Each number is 200 + 40 x the weight over its row's rms, rounded and kept within 0 to 999. Layers, rows and columns count from 0. The size before them is the row's rms in percent of the matrix's.

# gate: layer 11 MLP gate, 832x320, rms 0.0915, rows 735-801, columns 128-159
# up: layer 11 MLP up, 832x320, rms 0.098, rows 735-801, columns 128-159
# down: layer 11 MLP down (transposed), 832x320, rms 0.092, rows 735-800, columns 128-159
gate735,097,146,148,177,208,198,180,217,219,131,192,197,170,258,260,143,261,312,150,204,136,285,180,164,188,125,208,238,198,150,203,194,233
up735,092,152,157,210,263,232,109,187,231,179,189,257,145,238,220,255,248,230,212,121,276,161,184,178,232,95,203,169,198,235,174,160,250
down735,095,241,248,160,201,110,184,191,150,239,207,170,143,91,164,189,189,224,202,121,197,229,249,186,208,244,211,231,123,213,242,195,235
gate736,097,172,279,228,212,188,195,172,151,212,164,204,228,250,154,221,164,141,181,182,157,146,218,199,152,231,234,187,183,130,271,208,212
up736,098,165,151,178,175,171,209,221,235,162,293,161,160,141,162,182,263,216,147,177,216,246,198,120,223,240,171,195,255,207,259,222,241
down736,101,239,254,188,191,193,235,146,226,136,196,256,170,170,183,207,241,230,169,199,195,204,150,194,226,239,260,222,249,166,213,164,219
gate737,102,141,332,206,199,158,193,208,169,249,211,210,105,261,198,171,180,183,175,170,225,184,229,327,226,207,143,232,226,225,160,208,256
up737,099,222,163,157,182,169,152,199,162,219,233,189,99,202,234,160,230,174,230,216,276,228,162,192,171,273,167,172,166,196,183,205,168
down737,096,168,178,171,175,177,192,182,215,180,173,230,277,176,170,144,234,175,126,146,174,179,238,173,195,173,212,228,230,202,189,181,227
gate738,100,174,208,147,192,239,226,294,204,219,182,240,131,218,164,167,238,204,60,209,260,251,174,139,215,139,218,213,250,175,193,188,191
up738,098,218,224,219,197,192,250,264,237,151,269,230,242,288,191,274,218,174,166,265,135,219,195,210,180,202,247,212,248,244,184,214,274
down738,099,298,189,250,116,126,195,205,176,121,179,269,161,195,191,175,216,176,191,201,238,189,210,160,219,245,229,197,159,120,221,208,242
gate739,096,184,242,154,133,176,184,174,180,232,157,149,137,209,188,272,247,202,234,185,252,222,149,202,171,229,173,219,147,161,210,222,230
up739,097,149,199,259,169,248,190,215,172,209,279,210,195,169,190,244,191,245,199,132,194,147,179,151,249,152,142,161,233,254,297,179,196
down739,103,239,242,192,161,157,252,173,221,141,215,183,192,251,209,171,247,269,233,223,250,181,252,148,116,254,196,244,191,145,213,184,229
gate740,100,140,192,173,143,229,240,209,175,164,150,179,259,167,198,179,202,125,174,270,228,152,205,179,178,239,148,178,120,146,139,172,240
up740,099,258,209,224,186,175,131,202,200,135,137,177,189,217,191,236,239,157,232,208,196,291,151,179,132,174,188,186,194,184,159,233,185
down740,097,203,192,229,190,207,163,196,201,201,208,204,204,207,178,193,191,121,221,199,207,324,282,164,181,201,214,197,193,221,214,229,237
gate741,099,185,151,137,171,218,200,171,220,177,212,183,230,173,152,197,196,252,198,194,202,279,197,198,218,152,203,224,216,248,155,223,219
up741,102,288,209,140,266,176,164,181,191,177,217,240,175,256,302,218,205,181,197,191,266,119,214,208,113,237,165,196,185,182,238,174,192
down741,086,181,258,207,148,161,127,217,183,164,260,150,258,193,170,227,101,259,224,178,165,184,171,173,236,221,254,127,170,244,236,162,181
gate742,099,226,220,271,157,217,259,206,150,171,165,200,179,253,146,172,229,229,234,229,206,182,205,164,194,161,201,254,128,183,198,163,256
up742,105,246,181,270,250,229,261,301,182,154,115,211,134,183,275,170,179,173,138,179,162,209,247,170,185,188,213,242,151,240,211,172,161
down742,105,211,218,217,164,271,177,130,212,216,231,199,213,203,210,165,217,190,227,198,245,233,197,239,172,159,254,137,191,180,207,186,203
gate743,099,208,195,215,134,148,224,221,257,217,203,195,253,224,128,278,120,180,259,188,179,224,202,211,179,227,238,212,117,142,226,243,218
up743,103,245,227,186,184,142,191,212,268,201,229,292,202,236,180,199,214,267,150,224,233,135,167,152,210,189,240,166,219,185,175,210,222
down743,101,211,175,239,222,187,249,240,190,205,196,244,228,233,149,263,165,219,209,153,167,242,157,182,256,146,289,238,243,192,123,121,243
gate744,103,196,202,213,185,205,97,169,160,215,279,178,273,229,127,247,185,234,223,244,177,271,175,150,170,216,279,252,159,122,224,205,197
up744,100,117,215,234,234,210,200,273,231,150,228,209,248,166,223,190,260,202,192,261,197,140,163,212,204,196,170,126,136,268,306,180,177
down744,101,165,220,218,224,223,175,258,208,266,190,196,190,214,181,193,102,239,248,227,298,240,151,188,237,228,276,140,221,190,253,196,241
gate745,101,211,196,223,180,236,224,148,245,207,231,252,117,265,143,190,223,161,190,197,205,270,270,158,249,256,155,247,161,158,239,256,220
up745,102,244,250,206,252,238,196,222,161,176,222,129,176,181,132,267,213,264,162,264,198,207,123,127,178,171,225,117,192,247,147,217,224
down745,108,181,183,196,154,206,142,199,226,203,223,245,191,189,172,184,154,219,254,186,175,226,127,165,123,130,145,277,190,178,127,247,110
gate746,102,192,147,284,234,241,197,205,153,139,200,232,198,267,195,213,187,185,204,187,191,143,115,193,174,141,187,260,138,189,197,162,233
up746,105,245,119,123,213,186,234,159,308,195,191,231,191,319,220,130,195,212,186,202,206,209,181,242,155,126,121,175,148,182,131,230,242
down746,104,283,227,225,181,173,203,180,238,180,110,213,104,270,157,222,287,226,226,211,173,168,208,188,219,203,284,191,194,219,139,200,205
gate747,097,170,198,197,218,248,217,206,132,120,199,184,242,239,210,216,214,146,194,171,201,188,188,155,223,233,181,186,215,288,151,298,225
up747,098,260,194,178,207,308,130,245,234,210,195,200,142,154,242,217,153,173,224,265,199,206,185,222,148,222,155,192,199,191,205,214,149
down747,101,189,239,171,205,209,178,176,231,163,251,269,156,192,216,229,145,262,214,180,198,230,259,170,221,207,205,186,232,221,183,233,195
gate748,099,170,180,236,161,309,159,285,148,170,223,162,173,231,149,177,174,234,243,187,162,226,258,165,189,286,181,163,156,231,154,287,210
up748,099,206,233,137,176,239,294,196,206,243,235,224,194,157,229,279,204,238,217,172,252,177,172,266,191,187,203,164,147,123,293,244,284
down748,101,150,236,99,270,153,186,225,185,238,148,155,246,241,161,208,153,152,212,169,249,263,149,194,246,163,250,186,195,223,226,241,226
gate749,100,222,174,206,185,206,207,226,161,152,234,200,180,253,144,267,188,113,154,204,271,209,215,158,261,228,177,103,71,190,218,228,182
up749,095,167,194,213,190,201,223,206,167,274,154,126,184,197,195,154,233,246,189,197,159,216,185,190,142,199,185,97,183,193,170,240,199
down749,103,176,260,92,267,122,214,205,190,169,173,204,282,153,234,278,206,165,185,174,189,129,207,238,149,208,231,200,200,260,216,281,212
gate750,102,246,249,184,204,226,213,180,162,215,291,170,209,244,217,139,220,186,257,181,228,193,165,272,221,182,184,148,243,221,250,188,166
up750,102,240,154,195,161,152,269,257,236,233,110,136,291,198,212,226,198,196,209,198,219,218,201,279,254,215,155,179,260,162,163,200,211
down750,102,201,176,187,194,150,167,239,186,272,240,173,185,192,241,189,147,197,227,175,255,215,204,168,261,200,220,243,261,219,169,214,242
gate751,101,92,207,232,243,190,185,169,201,171,243,135,170,175,139,186,203,239,142,177,150,165,238,133,182,190,103,182,199,203,191,188,239
up751,102,194,209,126,156,259,186,109,137,154,238,176,147,219,158,244,191,251,247,190,172,241,207,152,262,107,193,255,253,243,198,179,221
down751,105,177,183,154,190,257,256,204,223,178,251,194,276,188,174,209,213,209,214,231,250,209,248,190,201,212,183,244,164,139,246,173,196
gate752,106,156,131,223,218,248,169,214,194,190,146,250,196,142,200,168,234,216,239,175,197,203,169,112,242,221,200,134,202,191,217,185,210
up752,106,241,131,244,212,216,234,194,236,190,238,264,103,148,234,184,233,245,204,204,104,230,208,133,217,264,244,217,166,177,160,207,258
down752,082,161,160,205,214,263,194,185,225,207,188,207,195,196,211,163,165,146,199,192,236,184,293,209,240,186,191,180,189,158,211,128,205
gate753,096,140,113,235,164,178,236,214,214,180,192,203,169,174,262,214,235,170,147,128,105,154,168,227,191,220,138,207,239,244,232,182,253
up753,099,202,152,198,157,176,159,250,156,187,186,181,223,215,183,261,228,163,221,213,180,166,205,201,269,140,172,149,230,160,236,191,170
down753,088,240,198,226,191,258,200,139,203,193,237,260,211,247,179,162,177,152,149,206,226,235,225,244,181,179,243,206,142,202,147,223,199
gate754,105,211,226,202,258,196,196,137,232,118,210,222,193,186,260,193,110,153,220,279,95,165,190,235,191,145,193,199,200,190,226,161,262
up754,103,279,215,188,226,257,193,223,135,214,208,242,198,209,253,203,217,176,182,90,223,191,174,165,155,198,187,189,235,284,126,227,203
down754,104,199,243,101,231,247,151,192,212,250,180,267,235,184,234,122,149,192,150,268,217,234,245,242,208,183,232,275,207,181,213,176,197
gate755,099,208,200,216,200,150,192,197,204,172,128,262,150,183,134,252,302,149,191,199,197,176,215,211,227,186,174,147,199,200,177,108,197
up755,100,188,237,219,265,229,137,236,195,197,187,183,271,122,236,143,168,239,163,216,200,173,182,207,164,185,198,205,153,238,255,184,161
down755,099,147,190,188,227,251,209,143,176,124,239,240,151,186,171,159,168,209,180,210,152,219,198,140,167,198,247,182,179,141,213,127,190
gate756,099,148,221,284,209,183,206,209,153,179,199,210,175,131,234,206,210,210,233,249,215,176,170,269,194,258,180,127,260,117,193,185,239
up756,102,217,110,174,241,178,171,148,164,130,234,176,158,229,187,160,160,243,187,306,255,151,161,242,161,200,213,177,236,193,209,204,153
down756,103,160,197,203,184,194,235,170,217,204,233,232,186,156,253,200,219,276,208,209,184,178,154,143,197,140,100,203,165,257,183,244,169
gate757,107,187,244,170,170,191,205,204,294,194,195,175,150,208,246,221,166,105,252,155,186,240,163,252,201,237,109,185,228,229,226,173,211
up757,099,191,161,246,224,236,171,98,266,174,131,252,192,262,151,230,212,174,202,256,212,174,271,157,189,188,217,206,91,150,219,188,201
down757,096,203,192,211,185,192,187,180,228,242,248,237,234,181,302,218,265,198,204,209,244,209,166,208,204,155,164,207,158,133,195,122,235
gate758,102,270,200,212,240,255,241,247,227,175,213,242,180,221,229,207,215,144,189,253,305,250,161,197,191,210,107,201,203,167,242,189,220
up758,101,243,253,198,185,241,211,254,173,256,218,185,189,240,172,186,233,163,166,255,125,182,190,165,221,226,235,221,207,191,258,158,285
down758,102,190,179,228,243,196,238,255,197,252,233,204,211,199,98,216,219,245,157,189,253,202,168,180,225,249,244,203,183,252,213,227,191
gate759,101,160,126,216,227,169,203,135,216,296,185,201,137,271,203,186,219,202,199,156,186,217,167,211,140,184,194,224,217,235,190,193,168
up759,104,222,158,241,188,229,177,243,232,230,179,211,132,223,281,252,215,191,104,203,119,200,214,182,209,266,228,193,202,230,184,204,198
down759,089,131,217,163,239,158,209,204,196,215,143,186,171,161,129,117,215,173,249,174,153,244,211,125,127,157,259,278,113,193,242,146,159
gate760,099,228,195,210,181,205,280,177,232,218,242,257,201,239,175,168,203,122,197,232,203,251,174,161,146,215,187,190,190,195,202,228,252
up760,097,204,179,158,205,233,200,193,240,132,254,210,206,133,282,145,211,102,206,112,203,185,160,185,258,136,189,192,239,238,236,166,177
down760,100,203,230,155,254,263,278,212,161,222,144,166,267,215,224,203,213,129,186,209,288,216,230,196,212,120,111,243,114,135,186,298,209
gate761,098,195,245,215,243,198,236,121,246,203,205,154,220,121,202,228,148,192,276,208,136,131,254,202,266,148,118,206,270,219,203,233,269
up761,099,135,243,216,162,277,197,214,139,245,173,238,173,142,256,273,200,144,214,161,166,244,194,204,179,197,231,250,198,191,174,217,133
down761,101,172,204,285,182,187,159,168,292,223,268,160,170,171,219,196,176,208,224,177,228,220,190,194,120,222,178,216,222,212,141,252,211
gate762,101,150,223,171,162,185,207,222,216,154,236,234,182,154,250,260,228,175,218,211,140,193,238,180,153,238,174,154,143,252,175,184,173
up762,100,184,126,230,129,237,262,274,245,143,241,152,258,157,250,263,193,135,167,231,259,197,192,218,173,178,298,184,220,224,225,143,207
down762,104,167,172,201,151,213,183,180,185,140,176,209,229,228,212,218,247,169,253,215,241,169,172,153,168,128,200,218,234,253,223,137,217
gate763,097,191,193,236,224,207,151,196,206,189,174,248,231,300,256,176,203,264,207,267,187,279,230,245,233,179,121,222,258,232,167,227,229
up763,104,188,228,173,170,200,257,242,216,191,255,192,152,126,218,186,278,199,269,131,180,193,225,215,181,165,252,203,187,210,205,153,227
down763,095,205,239,173,208,193,161,153,197,200,188,212,232,202,224,184,190,205,195,175,198,185,122,271,307,221,175,273,201,178,248,212,229
gate764,097,259,142,269,143,235,180,246,261,112,198,152,225,178,213,191,265,190,171,238,212,127,216,244,304,196,220,212,218,201,187,251,130
up764,102,181,178,227,230,221,230,167,154,223,189,239,235,280,253,135,203,172,216,189,144,157,208,84,225,246,205,227,257,215,185,198,157
down764,109,279,168,194,147,268,245,179,223,163,215,243,207,193,197,179,239,212,199,245,181,172,202,176,213,200,206,243,146,205,269,255,298
gate765,111,234,211,223,225,210,240,183,235,184,182,135,203,174,238,256,172,193,196,236,124,155,180,202,230,169,214,179,198,252,173,163,150
up765,110,191,203,218,198,240,233,233,164,209,135,173,181,192,248,239,150,253,299,222,181,181,269,174,284,218,165,191,174,204,181,241,220
down765,109,192,175,225,224,213,151,244,289,198,194,217,213,186,279,310,243,264,234,164,196,203,240,151,208,222,220,183,222,192,160,217,183
gate766,100,215,217,159,164,270,139,194,176,249,254,198,194,248,230,217,188,176,209,244,220,211,182,151,161,257,181,241,226,218,150,249,170
up766,098,157,84,202,113,199,166,232,240,210,215,146,250,208,218,235,194,183,179,210,220,187,164,178,227,205,168,180,227,236,295,188,201
down766,100,192,208,218,219,231,210,236,148,256,147,180,185,173,188,172,202,190,199,301,173,169,187,230,158,189,159,198,246,183,215,120,190
gate767,098,200,212,241,203,229,234,151,272,322,153,215,181,188,170,195,169,185,269,219,230,239,210,167,114,158,251,203,189,173,200,208,220
up767,095,246,229,210,180,151,242,236,245,210,200,218,225,101,221,192,195,211,121,264,174,240,150,160,175,126,229,202,169,238,128,124,183
down767,091,212,148,183,230,210,146,207,197,223,179,147,209,197,145,262,181,134,221,228,167,169,233,184,139,177,239,221,234,183,253,186,148
gate768,095,221,228,242,137,244,159,211,157,216,208,212,222,262,199,202,198,203,169,149,231,237,113,258,212,141,199,248,146,191,183,186,187
up768,095,159,225,170,224,187,130,301,151,192,215,199,174,224,234,153,110,241,173,198,174,192,216,277,169,171,212,228,163,229,131,244,165
down768,095,157,174,145,220,218,207,168,208,219,170,243,186,184,262,115,254,151,167,249,216,115,193,180,137,197,157,197,130,239,210,266,188
gate769,098,253,183,236,216,149,159,272,191,219,221,111,280,248,203,190,197,131,156,257,161,155,246,207,210,218,163,222,150,216,201,110,219
up769,107,178,210,135,197,202,77,134,179,210,236,230,244,232,267,205,244,258,209,182,201,161,203,145,217,210,252,144,123,186,202,211,296
down769,103,231,135,169,222,133,191,261,238,171,163,233,178,164,252,266,170,220,226,212,189,240,144,77,183,281,221,259,172,191,246,268,200
gate770,103,221,156,229,240,134,186,163,227,269,196,192,149,206,215,147,217,164,138,187,236,190,245,280,189,203,214,243,175,241,204,199,218
up770,101,146,208,229,226,250,212,228,222,198,205,172,222,169,183,271,64,193,225,220,138,164,238,146,217,222,131,232,158,202,219,192,218
down770,106,226,263,194,190,129,239,261,142,222,238,198,212,143,223,212,205,209,242,180,256,206,177,169,197,223,164,230,166,213,140,185,226
gate771,098,244,198,359,190,136,172,200,143,149,163,131,250,265,82,245,276,171,223,182,214,185,263,183,210,249,228,202,179,194,242,301,233
up771,097,168,259,207,215,224,174,229,207,228,194,154,265,229,260,223,226,212,263,206,130,183,179,200,139,144,281,133,184,166,218,177,119
down771,097,214,189,199,140,196,165,201,199,175,210,155,130,215,249,209,173,255,179,243,201,157,181,184,217,214,188,201,241,196,164,204,207
gate772,101,161,218,167,223,195,204,203,237,188,238,198,171,196,199,267,226,183,278,210,188,204,160,195,249,257,205,166,195,173,230,204,152
up772,094,166,182,196,203,238,291,175,224,180,175,217,207,220,207,204,255,220,230,215,165,224,160,191,180,225,140,199,218,156,255,193,204
down772,099,164,185,188,212,146,245,179,234,166,228,229,201,174,204,257,189,151,217,194,162,213,232,219,207,169,291,190,194,147,215,184,147
gate773,102,252,186,148,153,208,257,177,216,158,217,125,170,245,181,183,220,207,215,188,188,203,227,213,142,234,257,188,175,232,242,130,220
up773,098,168,131,142,171,190,184,217,177,245,253,164,200,175,197,160,109,189,196,148,220,174,304,190,184,149,192,137,207,212,215,176,115
down773,103,176,188,190,223,227,182,180,219,232,187,90,286,239,220,237,246,148,240,216,176,121,165,186,203,231,196,175,273,194,172,194,180
gate774,099,224,181,245,181,292,101,257,198,222,113,330,163,236,199,218,309,225,209,136,277,164,228,147,171,208,139,124,227,168,215,260,177
up774,095,218,173,316,200,198,213,143,195,180,190,175,213,172,247,211,215,197,171,175,257,228,157,218,195,264,236,208,164,196,177,239,224
down774,094,240,314,175,195,221,268,192,231,195,248,195,186,206,144,175,162,164,185,215,218,196,223,179,108,173,149,187,254,264,235,149,197
gate775,100,121,168,215,214,230,211,233,247,191,202,186,194,162,210,204,243,191,162,199,169,272,216,175,172,165,191,169,172,182,269,148,250
up775,106,220,252,162,171,273,295,231,180,141,223,177,180,176,186,260,177,305,180,210,269,192,169,169,208,221,300,216,186,123,193,173,129
down775,105,187,264,265,146,201,176,231,199,226,170,281,216,174,186,201,163,216,277,225,233,215,137,227,216,179,162,164,206,240,190,196,150
gate776,098,252,192,198,153,198,228,305,215,148,209,211,254,177,198,245,155,193,194,249,210,186,249,161,164,164,178,182,267,225,245,209,276
up776,098,213,225,241,209,222,139,205,184,160,256,257,236,177,117,240,220,207,229,232,212,167,165,183,271,180,174,191,219,203,211,178,273
down776,091,218,186,204,197,136,272,142,203,116,218,176,201,208,217,255,270,245,217,218,163,231,230,182,211,214,136,182,230,262,165,163,241
gate777,101,184,248,214,150,186,232,233,273,235,224,300,266,175,162,168,206,201,212,254,175,173,219,159,200,206,86,213,98,199,272,191,224
up777,097,179,237,193,239,197,159,122,170,239,225,173,186,243,161,194,296,183,183,188,173,225,253,221,189,221,207,219,188,188,145,193,200
down777,090,222,187,188,272,231,166,240,160,209,286,161,222,194,181,219,133,202,222,256,256,219,124,160,217,198,143,250,204,209,232,238,109
gate778,105,184,204,215,193,171,218,177,166,172,248,201,191,230,231,221,284,133,238,202,208,184,204,194,213,172,200,180,219,225,182,207,206
up778,106,204,247,211,245,169,256,177,177,254,222,230,175,194,148,253,214,201,178,265,197,182,223,210,279,221,241,208,160,188,255,180,261
down778,104,237,178,161,210,223,204,178,254,222,158,161,184,230,186,131,168,202,158,236,215,250,194,240,145,229,156,174,196,186,192,153,251
gate779,101,194,223,256,289,198,179,211,197,107,215,134,183,238,144,195,172,222,275,172,160,154,265,191,161,157,236,190,204,222,204,211,159
up779,100,160,228,127,238,249,178,230,144,257,174,180,192,194,167,190,164,180,202,204,216,200,334,220,223,182,240,117,188,210,136,155,228
down779,097,192,163,223,180,269,200,208,240,212,200,179,272,199,266,148,157,157,186,183,170,235,249,245,210,262,170,161,224,193,215,230,221
gate780,096,156,208,71,196,173,191,184,229,282,246,266,251,255,186,208,224,112,225,165,176,194,174,138,301,214,132,181,224,190,200,165,185
up780,100,209,248,209,177,188,238,254,215,210,260,176,182,224,204,177,182,227,143,259,161,138,173,183,224,241,200,229,235,248,180,219,169
down780,099,198,219,211,205,220,233,230,204,228,149,232,250,230,117,262,239,175,211,125,246,198,240,252,170,160,154,178,289,158,199,293,140
gate781,102,100,183,189,164,198,228,175,152,190,183,199,245,155,160,242,179,208,232,202,202,230,168,222,233,223,249,240,234,228,216,141,259
up781,099,162,192,240,246,156,216,196,187,264,206,238,187,165,183,195,188,223,253,168,216,105,168,247,139,188,237,204,181,166,175,186,204
down781,101,146,186,265,203,216,199,265,181,205,138,229,148,164,193,243,213,206,278,197,233,231,160,126,167,249,243,294,220,171,204,279,141
gate782,103,185,138,251,232,205,269,213,189,183,307,202,182,207,245,190,274,235,160,231,185,168,158,176,152,207,207,169,194,236,124,170,255
up782,105,234,157,165,202,261,189,223,261,232,156,155,77,222,198,287,158,150,165,185,199,132,250,196,255,211,207,182,211,198,284,224,263
down782,104,208,156,236,248,212,158,135,262,254,158,203,179,260,207,221,202,200,265,150,159,258,282,140,212,222,201,207,216,234,189,189,153
gate783,099,133,170,274,163,200,211,233,255,129,121,238,173,256,219,227,185,157,156,233,189,106,201,212,243,186,184,168,181,212,190,198,132
up783,096,145,144,193,226,128,148,191,207,248,150,220,128,216,161,210,188,221,240,160,216,200,176,203,284,161,203,169,186,247,238,244,159
down783,100,195,139,192,305,191,212,175,175,183,137,181,180,242,186,151,229,225,143,238,173,147,121,169,176,282,240,218,129,196,220,227,261
gate784,103,180,252,141,215,130,216,210,262,189,270,198,190,175,196,221,215,230,171,248,239,215,261,236,214,264,189,107,220,141,224,227,87
up784,103,194,275,257,171,139,205,211,211,191,209,138,200,158,193,210,160,199,243,237,236,203,186,105,135,183,262,171,232,237,177,205,257
down784,100,247,140,150,172,208,267,226,189,223,219,208,164,201,236,122,176,225,292,242,190,257,161,239,148,179,195,216,204,231,289,240,229
gate785,102,149,252,195,147,245,235,157,175,220,246,240,231,200,150,198,165,193,217,237,178,204,216,105,146,205,218,180,198,228,107,208,219
up785,106,236,225,248,139,217,173,198,233,209,233,198,218,269,230,195,191,164,195,177,203,180,165,246,199,264,160,205,213,252,223,200,235
down785,109,216,222,136,194,236,180,213,261,236,236,146,213,209,211,150,170,141,222,196,179,208,273,147,175,244,176,225,217,217,244,205,172
gate786,096,231,218,247,123,217,205,184,187,268,196,199,208,252,219,219,196,259,190,196,172,160,218,212,184,192,167,236,119,190,226,126,191
up786,101,219,196,253,150,156,197,209,131,186,219,138,257,194,208,195,189,211,224,146,162,227,251,136,210,196,198,197,191,130,153,225,211
down786,104,210,316,202,218,242,253,211,250,254,157,229,244,240,236,218,180,192,214,151,231,200,232,219,234,191,173,228,240,215,174,172,208
gate787,098,165,197,258,190,169,208,193,222,200,251,211,152,164,212,300,214,176,202,245,194,289,205,231,201,245,220,225,247,190,185,198,161
up787,102,124,218,251,165,151,178,191,201,239,190,256,197,205,212,174,182,202,216,196,191,226,247,218,172,178,219,242,286,163,153,283,192
down787,104,180,198,205,147,205,231,144,194,187,149,326,209,171,195,141,246,274,146,196,241,140,205,137,192,153,217,227,197,246,174,212,136
gate788,104,172,260,269,203,247,232,232,208,174,238,214,231,178,195,210,179,262,198,300,202,230,157,163,205,236,221,182,140,221,141,210,225
up788,106,208,201,152,112,221,151,182,239,226,116,183,203,197,192,203,181,205,154,184,205,168,151,206,172,224,121,202,178,232,172,209,218
down788,104,199,117,148,224,159,224,219,183,216,291,222,243,190,183,196,232,264,173,195,162,190,198,261,189,187,161,207,213,179,235,185,228
gate789,098,166,147,218,157,221,256,126,160,218,102,189,199,115,188,198,161,225,223,203,208,228,136,219,196,183,198,117,231,135,282,208,195
up789,100,185,170,176,299,222,183,201,215,200,207,202,210,210,232,244,266,159,220,191,146,219,209,219,136,234,191,264,137,148,205,199,155
down789,097,201,269,271,163,140,169,208,151,79,195,179,172,153,214,272,188,233,205,230,194,204,120,210,181,226,149,174,196,210,242,195,223
gate790,099,220,222,205,223,274,206,245,226,206,151,194,238,227,246,221,213,201,203,186,162,195,184,195,273,199,155,221,173,226,201,173,152
up790,101,155,267,190,103,222,177,198,204,166,259,165,174,249,205,257,219,189,206,174,146,140,216,197,206,209,229,267,164,206,157,147,192
down790,105,175,229,149,146,148,168,176,144,192,177,174,207,173,188,173,210,221,247,239,251,185,118,172,259,176,214,219,150,231,222,311,254
gate791,097,191,170,152,143,147,189,212,163,207,221,199,236,150,188,159,201,190,143,223,287,225,240,189,184,186,262,288,232,211,228,128,229
up791,093,224,232,252,205,145,238,172,247,171,182,219,190,195,177,246,191,171,226,239,140,191,250,178,195,180,125,236,215,160,246,193,133
down791,094,192,194,170,230,244,260,182,159,156,179,221,210,193,156,203,215,212,130,160,214,190,214,229,146,170,169,176,129,214,169,108,210
gate792,102,145,207,193,207,189,307,195,265,230,168,190,252,183,219,171,268,259,183,266,220,223,191,180,172,224,181,202,237,216,223,170,163
up792,104,250,169,152,219,172,153,240,234,200,158,277,134,190,219,111,128,130,154,296,133,182,223,124,199,243,169,288,260,231,144,175,216
down792,100,203,174,152,159,220,209,213,206,214,216,217,213,272,238,221,261,173,227,98,231,200,118,189,217,163,239,235,204,156,168,284,202
gate793,104,224,182,178,208,243,229,205,290,201,189,191,227,226,181,192,240,298,135,203,140,206,245,230,136,146,225,173,157,207,212,295,162
up793,094,158,131,205,162,156,241,229,198,181,227,180,230,178,114,181,217,256,153,178,234,254,193,168,201,192,205,154,201,217,271,244,173
down793,087,237,229,163,199,202,146,227,215,116,208,192,217,198,206,235,269,240,189,253,205,222,179,233,172,207,216,195,203,205,158,151,254
gate794,097,259,200,210,197,199,200,149,231,128,154,174,206,214,266,111,244,218,180,178,171,162,271,219,219,168,178,64,175,185,148,211,189
up794,096,203,241,198,163,162,142,215,200,145,188,248,204,181,190,175,192,191,277,226,201,172,175,215,206,168,187,134,208,180,212,208,212
down794,101,193,194,216,249,244,233,167,163,322,175,234,179,221,172,164,143,234,231,227,273,223,103,263,169,151,172,228,189,132,233,291,166
gate795,102,137,211,239,141,252,219,156,236,124,236,188,245,244,182,179,230,220,188,121,203,233,241,143,195,178,219,220,143,164,214,192,191
up795,104,227,177,208,190,144,154,161,290,137,163,209,120,233,192,222,215,163,269,144,253,172,208,200,137,233,215,241,186,191,153,182,129
down795,103,290,233,215,203,171,205,307,204,167,239,223,153,240,182,133,232,180,203,223,249,214,226,197,183,191,174,201,123,210,234,149,264
gate796,106,212,215,194,182,190,176,186,181,125,171,152,237,261,203,166,247,267,257,194,248,213,223,228,147,195,186,186,238,234,178,192,105
up796,108,223,167,257,170,193,281,92,251,267,279,247,271,229,242,225,200,145,203,171,197,231,211,182,198,167,212,201,258,227,234,209,186
down796,099,205,234,226,180,247,267,285,159,205,184,161,271,244,175,210,150,200,160,165,215,214,200,171,160,178,179,215,202,118,183,220,188
gate797,103,247,199,217,156,205,198,243,299,314,214,242,185,162,272,198,262,172,161,261,218,227,182,220,226,295,184,198,210,292,201,173,227
up797,098,211,151,224,192,242,171,205,208,160,173,256,144,180,218,223,226,212,248,187,217,178,250,207,259,255,245,154,201,205,175,228,270
down797,100,185,179,148,170,200,215,217,220,223,140,184,274,160,224,157,198,214,192,186,194,156,144,173,169,150,223,221,197,235,230,159,208
gate798,103,183,122,210,222,247,199,200,178,153,143,129,153,268,265,222,288,329,166,211,216,262,233,207,273,180,191,213,264,197,208,197,180
up798,102,273,289,166,214,252,208,166,135,168,267,223,178,185,224,177,200,258,184,194,146,128,210,186,200,291,119,291,263,192,186,233,147
down798,100,135,284,210,211,231,151,183,268,120,205,240,226,248,124,205,232,249,203,195,220,158,247,184,226,206,155,260,217,118,240,208,240
gate799,102,218,283,245,229,227,197,222,222,264,186,232,224,174,194,187,217,212,189,285,258,188,261,181,169,193,100,238,157,173,233,248,223
up799,084,149,190,134,140,155,229,200,192,169,175,148,196,207,167,172,166,186,242,124,284,159,191,167,203,231,270,187,258,196,190,191,196
down799,099,221,208,259,273,196,148,213,163,320,211,240,185,220,160,149,191,186,165,296,214,202,225,232,161,233,185,188,149,145,233,230,248
gate800,100,161,145,124,243,206,233,124,257,202,141,96,167,222,211,256,203,183,229,199,331,215,199,174,208,233,222,238,201,227,225,200,140
up800,104,270,281,227,184,183,264,197,163,198,204,304,210,174,182,275,200,202,201,146,248,200,193,271,243,198,218,220,260,184,223,182,231
down800,102,235,203,216,184,221,211,212,215,240,291,229,167,168,155,219,159,137,269,185,242,193,159,177,155,168,224,182,173,210,205,232,190
gate801,097,193,143,233,250,218,163,149,213,186,214,160,121,155,229,189,206,150,269,212,170,136,180,235,157,210,180,240,195,170,168,242,223
up801,093,234,239,130,229,199,203,212,203,279,185,183,216,239,171,258,179,139,162,180,164,228,223,206,234,267,222,246,204,120,152,227,234